python train.py --positions="rope" --qk_norm=true --attn_scale=0.305 --bias="none" --init_std_up=0.0861 --batch_tokens=[8192, 16384, 24576] --dataset="wikipedia_en"
Each number is 500 + 50 x the weight over its row's rms, rounded and kept within 0 to 999. Layers, rows and columns count from 0. Numbers have three digits each. The size before them is the row's rms in percent of the matrix's.

# layer 6 attention query, 96x64, rms 0.217, rows 0-63, columns 32-63
089:526414535485556435532500478521444477532532462482539517520446558506508541588576477510409473480511
088:555437463432471439498549622557484415573579490479579557518533461484490497513492512418458505502522
071:499537437524480542472426537607495526449530579518443554482557483453476483505400509420569601440479
084:580468518520578542500613531541571420473400455522446511601527438459518422452486482564530484469549
100:507498426492570480512588583525538426472485469506463506575571460504481420434476511463533550487527
103:416481441572415495428488473409469520478472511431446547485516560442455574562421473483513514563517
100:463530553476585489469491485485493458491437475409544458597522507493477593462523566519605458521501
111:565501542478470438513435475583490482543505548481470397492413452529526577518501604452484468475445
091:427448569437555485432501652558427522444518457454562536525580519501498452455447498471590590463535
116:474529530443572533481529616552552480475460536406481490520639479484527405470432547510603504448514
097:512467468528394474517402381409441496539541494564487541447448484499472563549512511450417495554485
093:513491488475560512512545572593488480410458538465359480548574525457518466436471506412629493479451
077:576507578495517540515585572570507516482464504488625495479567429500542517493546522552556492458480
094:567443408474582573545515581596558629421465485512557582529535528445552518471484416474545556499546
095:519483554590530458590524413481531481475460435573443484567590398534489583564482484461492564493509
099:474485468540513552487467515596452493616490554522556458510544521531561566586573469491505466532435
103:487469492505508544499536468580394455443451487493577541508482508405501493426467547529388493406441
110:472544460502564538375530485474499436476539561510518533495446475486488474512379556454512532526523
114:523449528438477454488548508543520423471497553520572555523507515468512486565516522378457542516498
108:515480481510538485531545509496442501505417452556611517520533509454520523377550522529605444545543
104:506534526474466495506540579530465562470477461610416549597531526440512512457555502448480461473552
103:484483480563460458489529430548521446452398440352620502603480573449503499522489477517555513504515
105:456527542577506540529533453505507474443493442463534547499609496473490464520515591457489455463561
109:493483540452481542507560549504569536421473471480493454590435496569528497496497503506529545458438
108:489479469531532586494481463474540480494495400508665519505476518454364496559507510545520536442464
106:448501562437477519485562552517398402550501525494540531514493449477498476469535408406507409459479
097:458554524597426528429457539475485499510551435526511421550458556481508536492421533561507425511425
093:516457445473499592446466547506541523479443453409564469537448526498569541538659442583510488489610
099:463503485464605423551556537479535481538524444514443473569505502430502457434502479521495490423591
113:492515498477499540526491496427480546448531463540494546519451437485554566485577460571602521496446
108:512463462547509395456425462415587505495423505502510541620479499493433452442461514468535490489497
109:619464426484495514432440493509475566498500526461422511488459383591488469470578533505428536469416
078:427612534509464463370522549463524553527577465497516524531468465514580588478442505418527471541456
077:458436476476464468526560502477509490599585510567572536537504548509520556473605431428418518578477
086:457545661596476508475473540486458523503534509410460421410400481459553514539561570495416510549547
087:647510463498482536536551459499545475492495415595512468567568498474462515517476527548586520442545
130:554485501559534548479630442415599420470456413574501488515588451502497464532455535557511543453516
096:379493522483496458514466501537439450470475456480512548411432482482478531431479440529386434523562
106:443515538474461550491602508469441525515523537512475472393538556440565442479542534511488452536494
122:425513550473589508430567494397480483484525494554546539487487443357508545494507465548569477519479
081:433463518492466504531450416556538424524492559521389538485523460543467467501533463555479467507434
087:551459552438575479493382445521508558514529483433469498447540552532518443463545465442461489517441
085:464486484484488560538386527448517482543505512529477623445568562528505459461511442482469465545481
087:563400492461512410442547536466466486572507441496459518556478593522504463503525464587398446428448
085:614442497491438589553562436472479508530517455464487388522525537468564504503543540508501564359487
100:604346563538585494522530494425535449524500410537520504514516525492524510568461483517406528471549
124:485615468555536500547496475536580479449551546524508494449504471541566477417478515541491573438546
114:536431475585490499527464592487529522449471531486503563518482483514496523477480578571534499504490
118:564453520428489455654523604373524501542510466517458503491530511494526484467420478518516488495507
105:507504522555497388489530483558500468546443447355492457463423517488479515535441496457616521512585
127:543624482516394453551532551607535529508507564556476543499514445497510425495486485488495403486511
111:522415560455464440503447614473549495435534465454451518508493506502597575497468602484542333537509
104:545465482554484480508546479533489462409438584527492517484518536481480426539444585493487557525517
107:526439477568549557580426520529484445531527531531510507495441521599550502523640468489591401594544
114:461552452481417411405544553472531529490523568532452567443565474515465559540463503458463506499633
103:588520489487562574491583432583495551539574628524553495532506512498494414521432498469459539550488
126:514552503574488520466561468443456494553488447460482462591529505461459487448470521493526545542449
139:525545489501519545478474546483472524556535448470508638506540471539410497502518567394431438563425
134:454494519468460495456478506531413529517577464433551534537513525495562382458394522431475459531533
113:562444554493566527434507457477522484486451502504437504473375427446526512511592454571429466480471
119:573498563434453593501508594512378579545476545449531566446463506432547491514515473533536605522501
128:486497491426524512420493600493492494561495497446545454458439471483544532447467538454563528518512
097:563465470412545523547528451489551641499495480554496507553421497595520527484551530520550411428552
112:491549559485559504550501559527422476558582508506517483401482522514451546461378440481525443496414
# layer 6 attention key, 96x64, rms 0.22, rows 0-63, columns 32-63
091:580507399490526437529423473511496485469504570509542462455490482470548497427575497567374463531475
068:506569575480489446524473479550410489488462599475513529541452495530555474463500452556453472543487
064:543598475404537488514505514583529524462552465406448451464492485502439389493470571392503449497501
084:531525616523464535514556501488432525543465462551495440565507477435507541528478468477497472435538
102:500576538619477565507538412516464495507501502535461468570493488473558511574445512556537546449576
088:458493555401466535495473496391435456533479450510468505515482417507394407432501519436509499566474
081:513486541540530560491591506502486471489435497465515484624484448518490598526542589538629527450481
103:559506471551442450457443512510479416468500529442528462466413498509492620501539601510440485454460
107:518372566533449451482572466564467480552475486523488495474494392482432461496489492470474419510516
100:551522543598385515469614490493512496582501404490443515515432496515444504536466557529564499487561
097:495497467466571434507370478550590494456525554451578542463578548577498441439544474435438537542465
094:478534518526447541431507424519572397497473463417482435491502432448473567540469576566529592579546
066:501552463475550498477561504544539505509523541467525485510525540583514656534486523540524590472385
075:499578546518547556531521436561455583413498552429465423503510485445546589567451493539574547532480
075:509512568456561478512512440453423490444482526477509412551498463480497550529545511521440536436511
097:478519482621491584455480449573447413507491452483643423525502524538517466523556529477491550541505
116:437499514514455447421477483527508426455476453471496515504481529462477560501437497545469547424433
099:451545443497554512420516572464485449522558533514550570493450479456518466429469615446455593467483
102:572488494416461461464529513529462488425524568449627596502565523502427458529483560440456581555510
097:455512492503511536573450481525446521515519521558562517516577514538421585453483532578565389575439
109:537556511492461474422503409525548535540530466474501551508546490409522503523523479524500493550537
112:509444469562441522528468414574482544492372490407554510529457543509550507529450454526572481499474
096:470435508490446604502432502438495516487541431449585503446577538453396454560466585445475432444537
108:515473533457472515496530527457493541426517423455536413547358484526532526529506449518527482501511
100:509414506488515517480508484482480445464516435545493419563492539458437533547545482530582490406462
118:385534552465491475465468503449424432583576581496483543493447519480557582504551432526485441516487
093:505436569514464513511622565552485538541515392564529467532482469471532390479452517512428449515424
113:465471525416478586466537506461485488447501481438553469495415574422547561531574455542455449527575
110:526441480476538459589521485422494472530487555510506510505506420373537504437444525530515422426533
095:418487434474551486511465531383550546464558494552478544496389519525455590535577502628524508547380
101:497497458593510485476439439428567526468479546489513531621457533509460441469410516519542490521469
108:534488441475470573454541476535398512444460499497408544495522419481518438547526551511484489457439
115:500553526548472503519612545515429440509457439518542414559507533428554510489538577493462509502477
098:638475507491519502464520527410536494507517431550572503473469506471525500579511472522509388473482
088:412435489592509492444530484433499479465511553483493450531494561436481587490532451422502585488463
082:587502495427496540540593556578456486503444481483532428536533402457591501544554598508558469470373
089:504513491513537595475571532543505500523475506475537554547610442529537518539501520564507467501449
104:432461562419395446460503550498432513522486536551476505411473492457496530420564413490534458522485
115:414543535442507497516509529534515519599494629467460529483602500390520531487449590553561468587482
104:447527541478537525473632489381512454443482476578498518502529496371595534500483462517572475452504
089:466554501532546511421517504534519488422510449463500581466524474512491513549563466415447454480402
079:387429518431440534466531443562505533526540538522488588479452526517443535489514478534513428595549
100:406523551512471483440477514496439493537528489373567507409453457437458509428515476510449426450480
101:555429489478510476482484452441468527538537412514493550446481446509474491469508418452524446538541
060:464480505462463519479564449500550516511461419463560567517529458534468451550448528533500585469440
106:530391471517462515519538531482437436473477396609503535506437478543457526546529426512413466501522
109:488523500601563465553497498509556483463495504524479426484510464558624489443571555539495570416553
110:492454475558492514552509536493492567468419498477519585451445452505493455553395572570552495519492
109:488479521390477536632564573460497532562487472460400496427523543465524472458440500522466437505496
134:507530526528498405542468465568468510544444511358480458470467475478511524547413539507596484537556
124:543657517542493465552474524542595553527479555536445568512504457473565488517466538553513475558514
099:610463498455424428524486546434579464400541475456482472486509473468550482477522576460490420522484
119:518387514551523504611543488589472463424436543538514508523509583489478466505430606520454492504496
113:470517428588560520583498474529526398605551551466539488452487510614546483551546503492539407598540
114:465555487526424442444560538453483496481520538550478482426536488492485543494570483443387497484602
117:611460509502597542473579436546524543540534576584538493538466516526475462489442520469510578567542
120:507540501574493460511556440446489522552511494465517448629584490504478548402506549507538532528421
109:523550511496525552433526554478470474547532483470452645483553483528438507488460538418451427551450
106:472536468485468512533471477518439474505557499484551490523499485459528394438463483386458498546517
119:475426516475434538394468472492434480420484511583388511489407400458405458453527452556468518472515
106:460522504402457550479484574477409594553483527452530499426504513470487483524583520504469609522512
114:515500511460535496427492590493442519532495481446523432474445444460552523417507538522528538547505
112:578541456461564503465535444515472624450522491482553427462481448525463541493514516527539444450439
103:535497540424523442577510472553473480618526506517527414432521518579417510440448478500533456474450
# layer 6 attention value, 96x64, rms 0.271, rows 0-31, columns 32-63
099:492469481497571487541463492507491510485445612447482506493689424510461556456566487496445443542508
088:429501530495411608515488519476520557629537642461462580491521478460496542449489520593484457465521
091:511515447601457532475449465480496399576474550467509389512554473565543546521525420465446563532448
089:537481477507562473566448504506430378457529532566447553470477506470466449415519547462523576528618
108:500474516518538486462406536479587595512509429560511496583476534550539548512572417496487561507508
104:466495492488500496535535537594509404501472563500593425521586437441456521393571456471447553509493
100:513549590528473529540571446469505479524430506549527432478486553492507485600515595515511517543506
098:610489497527545432531437453493572614505507465531555436585498534459561434587547464469462470537563
100:395610485413554514465516499485537435493522403449473439458544517501457567609426519484515480485543
103:442509568480527483484502527415544549376569449523490475446462593533489592602494515496454453491557
092:469628432480487501521560485459450441407449506550547530575452511442576471520508497372632534517539
097:494504536483466484506413508504522484589484461380534492535514413547475537577447530502510482509628
094:446407587395526497488451446487513606464521455472490456525534433382585490473504502517492511508522
089:510532559462462455501530579526475515519550569490481523525430459545467493432494476455538510529532
102:414424527425529489454525508595553496490506510387549470579509501489491469441552574527493578422574
098:488462501403438461467451584552487532492536536491451578511601492561482515516524455493419485522549
096:433463491432485506493554419451535531468512500508518504507490506515437499457472443636475486562577
085:402577599590524484502502533425451460474498575490331570532503531458492562472556509492478523575509
081:467545538507493480569394492522464590478467441528404534535467445494611524398503537513489535487538
092:404499502539500503447511552579501540449470498469459536574566450436459524524562475558531472501444
083:535438454530630499628424434485477535523521466504482537489491595492478534579470461417460504513515
091:525508561387525513453528472533559546551467546523388403499528505535513545424546480456527538541512
101:494467420433523503514458566499445549593467540505504535544512472462515516444536497531545515484526
090:520499511449480485550478506491531578418363482484592594478558417590451501482465455568532503550438
089:437392520532506424431557472505410568514501500532490488600431432489510588506478437520548516445471
095:465526452528550513602549526514449517490550585505467427395545631488522434521574506599427475397422
095:548555584449424505564503445483438410486551489477503435402497500554474501497419540540479487392543
102:463493408531470495500493553397524598454577584476510553425505495557545553464524517407556436566512
097:483452521421537412452472438556493448455536453458513443462594522523568406476522404523511500479546
094:554467544478551430594442526546361474516464558486437552582467434500523439492525505539418525446537
094:610393557574437439376515507506469513509525451430421514547514528591434506523521444438544415466593
083:608443505519482471585598464411517518434550451468513506556453488370457480404549455510556457493500
# layer 6 attention output (transposed), 96x64, rms 0.202, rows 0-31, columns 32-63
103:495496461441532571381468520487461478456490413621516534548378461547522518530524546525444517485470
092:545539477465452425484476498479574464375479344531504442491447531575500435570432507450522541550496
087:515538454553512518553566530509574592499553434540489488479466423376424486485536592514496453516460
083:503496571520485579473575459498474584574493419453497516535552555503552460514491438514489419401419
099:496537532544435533508590491456505363486506563440412533468471425487492415429511523582513517594546
096:530499404571520491460476492532459556487547479515431540547494547534509461558467615481476533367524
097:454464458403541529451421589510505587455481467413524511482461519486563511424470385473528395476481
093:441511529478490574464545483483448398475471512467522492434536453495523590400529541529525520510410
099:575434425579430493445461486433499487523452544489508569493533512474501514484552494450442533547492
104:509466456542412483525519485524467453601440530526469561444500481511513558408525472575623477521504
092:516371603524525527460447500483538549575471454527517448391455530422445481460470450579495498456539
098:499510493456506499369563473535578504484499495599528563464518524445581546469505503491417490567381
098:563563526549511487442544533597527476570517521536518529510370542546453551451427491454509464525527
087:430471477546487501512438524504457479480466429499518451497518571432546422513528504566466534524544
091:482557421543551518434484529466601446481499462628462476507469560548485500477555407488484497457540
101:426447438504468484423459475443490411502422456582465476505407519493485461441474538509599514587478
103:589582525565528468570497481565470475497480499516463466498517438466639548515495570406566484439451
091:571484535479495564523528400568508488399452459482498552460466466461478446565490433509539498447519
075:525552553494479605434558474453552469542549513479518489476464490527488413560500412518534448570541
096:591530504465577558535548425419543453531540504523508485505404533519485502461461498489398539447536
086:520497609476411514475551547548554477480482511509525471492445480550536461425517525556563485527447
089:438505493626551543519518481638454509417588518452582549511516518507551523573499531456465392502496
109:527507513528446509449521534479551505418586524551521565482478554514490515507548528522407442542500
085:552454513475544506405465413493490489513480514486449397542509566459506556574438475535569509450586
093:587527517495507502541498492562624384544554538456526486465457498522514456442562582426497525450584
085:503557457536426568463477442513490424501432435491511496596517421502498415453457504311503501546537
093:464490417572438456452502469564465572561414510529532456533570517468569472564455494473502509524511
104:511501565561513466507491540550468427481479423574548482551501475433451450466550511644393498547446
096:501612457547567556473617468566420469563470493461483443556460529478435530516523506421516482479523
088:502523467519474581400528451497572529530567488470487483413486528553426494547436515453574532456548
098:393487480433587532511532568570560432578489567515487477456510422445491558451504538554495568546434
093:525502590470554538512468498583447491584485502508495493412574557582534527514442585537480536444526